Weights of a small GPT-style language model, trained from scratch on English Wikipedia.
Architecture: RMSNorm after each block, rotary positions, no biases in attention or MLP, untied embeddings, normalized queries and keys.
Each number is 128 + 32 x the weight over the matrix's rms, rounded and kept within 0 to 255. Layers, rows and columns count from 0.

# layer 3 MLP gate, 512x192, rms 0.138, rows 427-457, columns 0-31
[[ 93 171 108  78 137 115  77 181 116 135 167 142 179 124 130 133  47 112 139 118 115 170 134  47 140 115  91 137 160 171 106 126]
 [112 117 164 163 137 122  77 113 159 129 111 115 152 153  50 112  91 142 121  96  94  80 141 236  83 113 173  73 118 117 126  88]
 [105  99 195 132 138 171 101 141 116 129 200 130 130 133 128 141 106 106 125  86 151 121 137 145 154  71 156 133 117 161 136  75]
 [182  39 158  56 151 126 172 151 103 119  95 117  87 108 107 116 107  68 149 126 174 163  61 182  93 111 167 130 106 144 166 151]
 [121 192 110 169 138 122 157 165  64 124 181 101 172  96 134 109 154  92 154 132 166 137 122  86 105 125  96 103 160 182 187  58]
 [111 174 118 166 159  64 101 183  95  75 145 138  93 148 131 110  90 110  93 156 128 142  99  86 127  88  74  60 133 159 104 154]
 [147 119 186 159  85 127 163  68 154 101 107 162 147 140  75 135 135  96 167 178 144 145 158 104  98 166 137 149 168  84 146 130]
 [123  98 117 157 142 153 129  93 128 182 185 114 141 153 108 171 115 119 114 127 118 105 123 129 121  37  81 173 128 136 109 137]
 [160 135 121 151 120 119 119 178  65 122 122 121 106 139 135 147 113 109 141 123 111 135 154  76 116 117 150 151  96 139 142 138]
 [183 135 121 116 109 142  82 135 132 151 129 140 144 114 175 120 180 122 180 157 127 169  92  57 131 148 155  85 146 145 119 153]
 [114 101 123 100 137 190 161 104 107  77 158 122 130 128 194 145 144  81  99 128  80 147 110 132 105  93 171  98 139 130 147 134]
 [ 57 140 166 156 111 134  60 131 139 121 194  82 103 147 149 130 119 129 156 108 128  95 145 107 132  78 145 148  63 148 100 152]
 [147 203 102  81 129 167 109 165  88  58 175  86 158 108 110 129 109 110 102  86  64  68 166  84 114 105  81 105 132 166 131 142]
 [145 160 145 144 179 106 134 220 112 158 187 129 196 186  86 192 132 118 126 132 109 162 171 186 137  85 151 148 185 141  72 118]
 [129 139 135 202 183  91 179 109  35 175 152 126 126  96 208  95 113 171 167 102 102  72 206 137 107 112 133 196 110  80  69 128]
 [134 127 140 147 103 122 127  97 188 106 129 187 164 136 119 171 105  84 116 137 184  85 169 136  99 117 140  93 115 127 144  93]
 [168 135 138  59 133 156 140 139 115 107 148 136 176  98 129 115  96  94  24 148 186  93 156 133 144 128 230 187 140 144 112 112]
 [ 99 114 159 126 132 156  92 134 125 123 116 136 168 161 154  95 140 160 122 173  83 138 115  74  97 194 142 152 102 121 129 112]
 [161 154 104 119 106 111 126 118 156 120  92 154 103  72  45 105 121 127  82 142 119 149  87 151 166 117  96 178  82 115  87 137]
 [117 136 108  95 191  92 180 141 154 157 108  93 131 157 166 106 131 203 107 114 133 142 121  97 154 150 117  96  56  75 136  90]
 [114  97  98  96 100 108 132 155 131 152  67  94 141 128  91 140 169 134 110 119 125 138 185 104 139 122 135 148  59 134  77  60]
 [122 123 122 168 142 199 157 129 144 150 136 110 172  30 133 147 137  90  89 158 178 135 155 100 105  98 150 141 134 127 149  84]
 [136 170 166  65 124 146 130 148 110 127 143 114 106  88  84  90 113 104 147 109 190  83 121 108 103 125  22 126 149 100 104  97]
 [103 159 122 179 102  97  98 159  94 209 151 103  98  97 117 100 157  68 154 146 168 103 160 116 103  79 114 145 124 137 133 121]
 [191 118 179 133 127  95 142 137 113 151 145 128 155 143 103 160 121 137 149 105 148 109  76 146  95 122 119 172 117 192 121 142]
 [161 137 160 135 152 130 105 114 141 181 120 148 163 118 131 137 112  60 121  61 153 124 129 123 133 127 137  97 114  94 105 113]
 [141 201 135 110 109 108 109 202 134  55 152  83 136 118 154 134 110  99 114 145 168 155 152 103 130 112 165 142 124 107 134 132]
 [184  87 131 142 111  73 109 142 115 153  94 145 112 158  97 177  82 124 134  99 137 110  84 168 172  99  99 148 140 187  76 148]
 [140  65 182 140 121 144 174 133 202  64  82  62 138 139 179 161 112  80 100 127 177 111  99 128 126 143 111 138 156 177  55 136]
 [125 122 115  98 114  95 126 165 165 163  87 138 141 137 159  97 176 164 149 109 130 172  86 130 151 144 138 164 121 149 136  84]
 [111 136  36 191 111 165 110 131 106 182  80 168 152 110 132 129 115  30 120 145 101 113 131 146 201 154 141 157 130  79 156  82]]
# layer 3 MLP up, 512x192, rms 0.145, rows 427-457, columns 0-31
[[ 98 153 135 141  89 123 129 121 130 164 123  83  75 138 111 121 125 142 176  89 141 114 162 166 121  89 155 120 118 124  46 143]
 [101 138 159 155 111 164 110  98 161 104 136 134 107 184 119 116 125  96  95 123  82 131 173 130 137 123 154 173 169 120 101 124]
 [ 99 100 152  87 176 121  99 111 139  50 146 100 141 148  78 137 179 155 157 124 113  96 127  80 141 102 160 114 116  94 154 137]
 [138 138 131  79  95 108 108 179 193 149 177 162 104 129 116 135  58 116 188 120 126 113 127 108  90  70 108 197 135 122 118 172]
 [140 126 143  47 105 143 178 136 159 101 115 122  87 174 155 160  62  80 122  98 177 175 147 144 101 101 125 125 173 123 160 131]
 [150 159 103 183 108  64 172 154  38  73 120 135  84 123 150 152 133 200 131  94 130 148 115 181  74 135 130 118 146 177 135 148]
 [164 145 151 126 122 138  86 171  91 127 128 112  87 103  95  60 182 185 157 106  63 144 126 162 148 122 120 148 101  95 176 145]
 [165 134 122 136 144  86 113 109 129  19  95 102 135 145 161 206 179 178 120 183 130 109 127 107 150  94 163 141  99  73  87 122]
 [119 114 156 105 180 129 112  99 230 140 137 118 152  68 124 100 155 102  94 136 136 109 131 176 113  65 133 108 154 153 177 118]
 [126 126 162 125 149 106 101 113 157  90  92 121 111 121 147 196  71 142  88 163 125  85  88 115  89 100  58 210 125 116 111 144]
 [120 119 176  96 193  77 149 134  77 189 147  98 145 133 110 127 164 166 122 200 145 151 105 128 131 163 139 100 177  89 124 128]
 [ 72 111 143  89 163 131 138 124 166 144 148 117 110 125 119 151  87  69 104 128 172 175 123 102 132 107 120 107 118 111 144  70]
 [ 76 143 131 126 129 140  99  92 183 148 133 150 132  95 166 169 170 146 168  85  91  85 174 138 162  68 196 122 123  85 169  99]
 [124  94  94 145 185 189 143 170 113 179  89 150  81 118 112 140 147 108  91 105  90 123 154 205 117 126 158 141 124 107 120 133]
 [109 175 131 112 193  38 172 139 125 110 128 111 115 164 141 138 113 165 193 151 141 221 138 170 111 140 163 127 116 155  79  90]
 [128 149 126 127 121 175 146 141 134 169  76 117 114 194 104 147 122 200 138 145 205 156 155 181 124 132 195 105 161 159 128 128]
 [129 144 131  64 198  48 142 147 140 136 112 131 145  76 185 150  97 116 129 141 203 164 127 102 137  99 209 172  94 116  99 134]
 [176 101 123 196 180 121 145 110 174 121 115 122  65 124 123 133 112 156 129 127 171  70 127  89  91 135  95 103 185 123  89 122]
 [ 87 126 167 161  86 109 170  75  85 135 140 129 133 194 166 108 140 124 131 128 123 140 111 162 102 115 173 111  86 180  81 120]
 [124 101 103 139 138 177 164  92 187 127 114 127 174 105 166 152 150 193 116 198 145 128 187 106 151 139 151 166 189  81 155 141]
 [118 190 118 154 150 151 119 112 106  89 143 118 116 165 107  94 149 126 162 102 107 187 110 141  99 129 107 136  92 138 104 120]
 [ 80 148 126 103 134 112 153 107 124 130  75 169 147  35 154 115 145 163 166 118 122 139 106 148 135 159  63 157 150 155 150 134]
 [180 167 153  95 153 157 132 156 142 119  97  54 162 133 107 177  85 202  76 111 142 164  82 107 184 121  26 165 170  90 127 123]
 [161 136 130  76 179 181 138 108 156  96 107 168 153 102 132 200  89 185 109 108 136 155  72  87 114 118 149 184 153 201 127 131]
 [193 104 200  92 108  66  87 168  59 212  73  83 180 124  90 108 140 133 164 120 122 107 128 133 136 127 120 137 129 103  94 135]
 [160 130 106 103 127 177 138 119 115  59 132 171 106 151 108  69  98 152 192 148 129  97 119 116 133 124 144 166 128 108 103 153]
 [176 172 136 134 125 122  78 167 121  79 158 158 132 115 151  70 147  69 105 142 153 128 152 127 143 189 177 128 128 108 135  96]
 [ 92 175 156 105 105 121 136  93 158 149  84 109 152  85 163 111 136 143 118 151 132 182 111 155 106 124 165 137 132 120 192 117]
 [172 137  92 132 142 141 142 163 238 143 138 122  99 112 131  54 183 192 118 165 143  92 104 104 128 140 123 174 152  64  93 107]
 [135  83 106  83 109 161 144 156 162 112 135 155 123 111 108 130 114 132 192 149 164 140 107 149 112 106 131 121 164  42 159 171]
 [118 136 144 167 106 186 148 172 113 171  32 165 118 140 159 114 136  92 174 113 120 114  95 136 109 124 113  57 157  88 184 106]]
# layer 3 MLP down (transposed), 512x192, rms 0.117, rows 427-457, columns 0-31
[[133 137  95 124 123  99 136 108 126 107 126 131 152 161 217 113  97 104  75 213 105 168  98 120 126 110  99 176 120  90 131  70]
 [ 93 119 108 182 158 139  94 123 157 102 207 101 155  91  91 126 154 108 104 124 170 152 152 112 113 153 164  92 103 141 109 135]
 [111 153 170 155  85 138  98 105  91  85 109  76 164 122  88 169 117 136 115 176 126 114 165 132 125  97 109  78 140  83 111 111]
 [ 91 157 112 124 123 130 131 152 114 159 146 140 128 157 117  71  72 143 136 138 119 119  75 157  71 113  70 144 103  77 184 138]
 [101 179 166 132 151 161 129 145 128 162 104  85  89 131 109  58 163 109 107 147  88  89  92 145 163 126 115 109 113 125 189 121]
 [111 104 117 134 150 142 161 136 155 141 139 127 103 185 122  85 171 161 159 137 190 178  79 134 122 118 145 117 119 210 117  87]
 [144 156  96 201 129  68   4 188 192 152 162 177 173  86 178 156 182  98 145 124 160 132 152 131 122 137 119 117 121 129 149 130]
 [143  81 140 148 153 121 149 149 117 124 130 160  98  78 100 149 117 132 117 137 153  85 140 125 115 135 136  89 151 114 118  91]
 [131 113  39 157 109 154 114 111  87 141  88 171 143  46 134 124  72 115 158 144  88 156 168 107 109 106 211 149 145 117 127 147]
 [164 140 139 191 160 185  95 175 194 128  90 179 100 135 145 176 155  90 141 181 165 162 133  97 176 129 104 149 104 116 159 133]
 [ 81  94 121 135  74 136  97 137 146 133  60  90 125 136 181  80  85 109 110 122 160 191 103 150 136 145 213 121 188 130 132  90]
 [109 132 143 200 100 121 131  91 128 124 117 106  85 130 110 126 117 102 168 120 169 143 139  95  87 185  61 176  67 100  94 100]
 [190 101  97 113 105 105 174 116 150  57 130 108 174 173  68 118 130  60 162 146 116 114 121  81 135 180  88 132 121 106 123  66]
 [138 175 200 160  56 126 136  83 139 134  85 127 125 146 139 139  76 123  71 160  99  72 102 145  96 156 137  91 158 132 121 120]
 [ 97 106 138  91 116 133 138  49 112 122 100  77 125  91 100 102 158 130 101  68 161 144 142 124 117 141 161 148 121 120 137 166]
 [ 79 184 119 151  92 103 175 130 123 156 113  82 110 107 131 107 114 125 127 121 100 104  77  89 127 167 134 105 171 118 151 110]
 [104 119 210 158 185 112 160 152 147 148 123 167 120 184 127 139 178 183 153 164 158 156 146  84 106 155  81 171 121  69 144  96]
 [113 113 100 154  74 105 132 134  87 150 140 147 188  86 107 154 157 122 152 158 138 115 136 101 152  84 138 120 202 131 191 194]
 [123 154 139 159  53  84 121 161  99 150  98 120 120 154  71 111 142 108 145  91 134 142 133 129 107 118 103 199 172 147 174 121]
 [ 90 167 127 174  93 133 131 159 114 120  86 104 105  68  94 181  75 154 151  77 148 153 183 136 126 142 159 124 149  82 142 177]
 [142 120 152 127  96 112 114  85 117 136 107 105 117 117 134 132 143  98  87 169 177 118 121 146 168 115 169 118 107 168 136 111]
 [121  91  81 129 163 157  98 167 155 127 127 157 164 104 130 141 162 126 143  33  82 189 136 112 220  77 121 174 163 140 133 152]
 [ 87 124 146 109 149 142 106  98 124 109 109 151 144 108 117  99 106 121 169 149 163 171  91 133 133 147 112 139 112  86 114 149]
 [101 127 149 151 121 131  79 116 123 193 166 145 118 171 148 122 153  74  73 151 102 162 137  85 134  81  89 169 135 146 190  88]
 [140 162 134  99  87 159 125 107 142 131  72 121  94 153 135 127 185  87  75 110 175 138  80 124  70 107 128 131  85 156 140  81]
 [107 166  82 109 113 126  94 162 148 176 179 143 108 125 135 117 189  48 133 118 153 119 135 129 127 142 149  91  88 136 143 162]
 [131 127 141 142 117 197 141 116 107 106  79 135  82 126  87 145 107 121 177  83 126 155 182 134 150 148 148 155 146 160 116 169]
 [131 153 109 167 139 133 109 187 118 134 178 143 160 146 108  95  94 141 154 114 160 143 141  83  95 104  99 166  78 116 149 180]
 [162  95 198 147 139 119 156 159  99 136 104 110 113 120 133 136 117 165 131 210 108 123 156 124 177  97 168  95  77 155 120 131]
 [190 196 119 122 143 135 139  49 120 144 119  84 186 197 161 133  94 129 124 118 131  71 127 120 135 108 125 133 151 182 116 109]
 [137 178 136 147  61 183  73 125 154 143  97  74 159  97  53 139 104 114 116 110 100 137 146 117 130 140 167 117 155 138  93 160]]